{
  "d_model": 384,
  "vocab_size": 22628,
  "norm": "rmsnorm",
  "init_std_down": 0.00362,
  "grad_clip": 1.0,
  "final_lr_fraction": 0.0,
  "train_tokens": 623700000
}
Each number is 128 + 24 x the weight over its row's rms, rounded and kept within 0 to 255. Layers, rows and columns count from 0. Numbers have three digits each. The size before them is the row's rms in percent of the matrix's.

# layer 5 MLP up, 2304x384, rms 0.0514, rows 2263-2303, columns 96-191
107:086139132142166102129116138139120109151115116121116122108114153146137133146096184117125119159063112127082182083128080113135164129107134148125104138134117143094122149113082112105144080139107168114095085129088141159148119153156124142113098123156082134119151117111152130093136084145207204155
051:117118129093131137148158145128153154163142133113129140148096099139118150141100161112142170143162161145121107120113089111143157131122109126075092169126060115164118103143113124125122114116166132153107118106099134152146109130156104128126155100147127123155139142137131107141158125114166127107
031:142084137105136158118137143129184120141144156110073134137132128121161137146093142154130152119124114109145109123147130132133121132097099109099086190115102089127109125057125131105147123113191150147111149152124046136160102125113052133165124132136140132158144114159153137122121146138124116126
097:134126120168111116118107081153176118168124100119127118105116161115141085114139145103131154137136121117132158139137112113147177141131148103138099133156169115128145085109110136110104153152142116122124123150066122122131122109107121097143154117110144159161110138141150145113142154128104151090
113:141142134150108114167125117133130138163141122168166121121109141097145168160096145121121160128106154106117130080120090157133155186162097136114140128141115097137140116094089136111095150094132181127145140116151107191094119149172104162172130081153117136147098115089133135146149158098171167104
103:122175119118096157107106154143160120100113161127147158125094121094144137125111119129116124092146086093157120110113122121138115151136122167115087151107179114137148163090135104158131166111098092137148156079136109132103125132133098092171109136098084142125110135119132098134119145088140102137
114:119117123088145139153101123104136148131133128094115117123121123189129155075139128115128165135121131129100145191155108124136150144097150096161091106166126088136105126155110076148191111098155162167163125163127129145115111172140105115130118135158118142162103155106143129093138121142142122064
106:170112115165096113182122108113114141106138147113151145124071107140125153110102158115149169109104085106091134102138131143163168151112105126110143148105141127144150145108160152105173119127150178169112131128060084146109165121120119137091108095140118121151104125179146148079169140136112132115
105:120124162137148093122153087110161097123142154082168157150078076128103109073122173123125098113100123105134098160133120182114163146119117138129101157123163089151073083148135101075127097105185114119133122142117148119167174129122106128117167131126082138180158145108155141087136096123133149100
091:098154129140136074159117099111142125139141148114126124168111131128116103092177130137147105093154132187145087159142178102161132126180136088105125129106106129154127108109134090103108143160147144169105132144173096171134112126169126108123126126150129116124136125131126105106134100152127175126
103:128118117078151144108135119128179146130116077080131141122128174111154144135152161107114137119127147106101132153131110173123131129116167130156131142161127146129156147130135150115115123087175105131129066132130124127118128133125104113115131151146126145123153160118149135083137128096102165144
110:150131113107153094133146112156133149135145151143134136121154148126145146146075073157176102150146130161099091172119138167132176153165168124148105119112147118149095091104096125151140140122151119116130085103106072122127115100118112081105167133134135128180161129110151096092151151113133197156
045:143145127145116121151129096138167063120103176096136126155081133132144184107127113103063126132130123103116121141147137144145141146143101088128112170139120110143081108075122098074145138103081116113129127088124116159106137121124092170136154125154123132144117132133128112084162101135125132137
105:125133128108126119095118109070185147119158122135151110153128125141186173122132135142104160102114121117141140133118131115167139126121092073128133186140126113180086079154129142155131113120114133127148151127103084129150115104083111153126135099164130109117077094186146126119136135107159131101
113:116109130118147138125188072130148113102139113130117132132114133169118125097079143101143160166097142116108133152097109143136139115121133137135094138155119088103128138112111103113183144116159138143145129105089140143151111100090106125116172148108160158160141143126146098162127106121179122146
101:130103131106171161139148108101122133145134142067117114139112108140122131127128117135112139101122179143110130138136099174130145151141097140120126153174098138117120137110133131131154182137119138120134159139122134080179175153168118142132101152108159112123182130113161152111151105097096116137
111:147133122112148086147124140125116150100163135102089097146112122172134146078130149152156120125136169112116109135145128189139126123135084111111105180146126120153078164117171115138162141097139143129102111125108097113135106099130104176117177142113121131144166144137156107093129082090163149117
097:105155124099121140119114147140143113091086107109061140122148095144167129146116154101147188113143092118150130170097152103149133111100098114104153123136130134179118127141137113137124128135164165136126095146136128123119174118128115152127121134118173119135134125163110160113139069141160105139
113:154126147113145140119137143123145097177134079095111113154117078156123130099083107145137104124101139138111104120160118129127119104093090134117132154141089090170101075108125110110116116128104139134125097108129114128111154088104105162135173104104087125123099176186107127134109115107128109131
117:088112128073163065125145149152158110102168158113127109098129110117151137104144148149139144143112097127102134091099135159103110152137142139104101149141108069113084162159105123115133109116133162156124136069141105127138127141184116144137172090122125115172157130118145110127126118143182102153
114:136141111163110097125104102091158135170110084120117125109144150165144167159104122139067167154082128125144119120119153122103124161165134076138140196120129153100164108099105162159141129075121089135125143124110134135117129157114112084132125144153099119159144105133142087134129118130158138127
116:113102137157117087126156090145157125161121153128097102102125114092154171091132105100087140149144186128118109138135125092107143154180129154102108100098102090101143097122093159091131084054123139138132134140166124169129115138105113141166138073162090138168104151123165135099130113169177149165
046:143125111139162106102111105126129124134145134124114161113167130146160169117117168116115141132137150132120063144148096150146152141126117120095119145128074138108134102126130077089196111118115110157077106129111085145159093149125070140142122108133120126128136135134148120129133095135150151140
104:138138109136108125109113157124141157142093157128090122131092111179163147112119139130113104111152111094145150168114142164126105133123117147107139113129136142138139153118081145095146121119160167178121134086154160123163110123121123077149140132163126086142133112140082145093138116112143114167
096:104136097102134111156163164095124125130152131120150131122131141148126117103149141132085128123136134111123119132123135162116151138129093103122143153155124119117100129127102123103180164100167150199128119126146134118121164149094116151128108121189133111183139164117147179083134098139108147111
109:108164163090123124120093153122110138179135112109113092179141122178118117097138146142138149178134132116112138115104094119098096109109087103130122132117108129117107142152171099135140093113156097147141114148103053133163103115134105142114116126095157088139152160145119108129113075137139173094
097:090152130067086115080153153140162119148152156141110139120116152168121118128129142134103124131138113137113134127161115115114119147166088133111124151166124135146133132133104129129102117064113118108156092120148108122151124171111092191117123124161106129149093082146130087103144128084199119129
111:114106117128128113131085107132170158126155134148139166153111105155135153120110141145165124172119126142134114138133133092132149135142082131131120172144125113125131084149144133058161166128123179113139160121109138111128143130098109112102160115161120133127116101163107103113133114121149142126
102:082147104119099149091133124147132116142139204144145136096089133107150145148150128091163191108129122098081130161116117154158163102101124107086122092139126085171125103095138090108136123110119105182155139099143140143118142165103124108127160126162087141116112128121070093066185150077153109151
092:103093133104103100133129147141109136150128091111124155071114106131119141137125136165130119185096149129149125134117082161125134122100143111126109101138115117133136138161128130112098147134146090112092152120107084134143126124072095135138128150113132150162149197142141130070111148141100131127
109:117126152120127130125110123131139135123169127102132127124114111093131132173154145121106111141143140099086147126114072133097143123124110099082120099147127103144137145140087119149167097140137147128099117164083131148125119147152105117128104107159154112141156138117140132117149148129146165138
112:141146132148166138118158162157129127160161133096129153126156133139110140127084099159161170136107158107077070096103129110146137134129136089117135149133088144126128145088153127126155177092147130091105126077137116114121125133127120122178154119151120096170154129168116126135151136108160129134
109:096168145078143095131118158154168102148110110116156173130109159133111105182101135150101124157114106165101131146147122151112147136129118138094130142130158128132140122115138104161133091100157138118112144127095030103164079119128128140156138098179119114139141113109155103129137129145111098147
108:127109151101141091160121119173142065129134132122087113109137109160181107126133107122099140153135121142128124174156147159110163161165113144137113131162110101176098167099113110125120138097121131113126070130144121137148141100087129163135084142151136130112131141157138136115122099151103173164
042:113141112088143127130160109140134137148135156093040113157109113107113137139104148119118128093134156123113146169142103090166134141138124102124080143130130126156101122079134117107142098100157152161126096126108111124135136105136087113146131130121123117141170136133118095120134095112139150115
048:139123131127157122147162096124122137149151153114139121179118110128150132119118152143101124142087160088134133129100142185129117137137169140114144153132107134146080119107109104100149124111134120132136151114108117115163082137159080159145165136127131110142170149125165170104156097105147142129
101:144121127100140142102121086123148128176128112061090167140122135137130115125139137145180200126085105112080090137135130118114144128115155103093128147114133160124125126115134146108197135125073149126136075158111121111163155092120125141120114147082159085159154151140130080107195121133117190123
109:145174153083152125106108108109108132128080164093155089139116118135148165140164109131120175116125127137109123167124097204121143165163149106106065116135136124158078167146135141135128152087142127132129106083117116126145110135148122111146109130107120141113154169117145136133150144145126111156
115:157135147113186150144143144136142118162091105149141192121083124160134133128107140117158161104083087102142141138139171147184155144112125145101129133142103134127149126067079147063129149106121134115098096151147098137126129121143104115155153094128094126162116153113077068108136119064148146141
101:080149130122182091136130097123157135125150182133068119117142075121181116095159162147145108113141127133106139168134134182149121140164138151080152137150128138164125138152077127092141116127146198167144126130143135128122164125157127150126166174126109094155110111094169161139146088104113111160
104:138154155109101130104107155159144099127110133124142146137083123148125123141130128081165160120176138126105120093150084140164160140123108102107117117117101122148110138063137086115138132134139095092139168072089128108105182133113115146148141058107104133139142101102160083164138136093158109161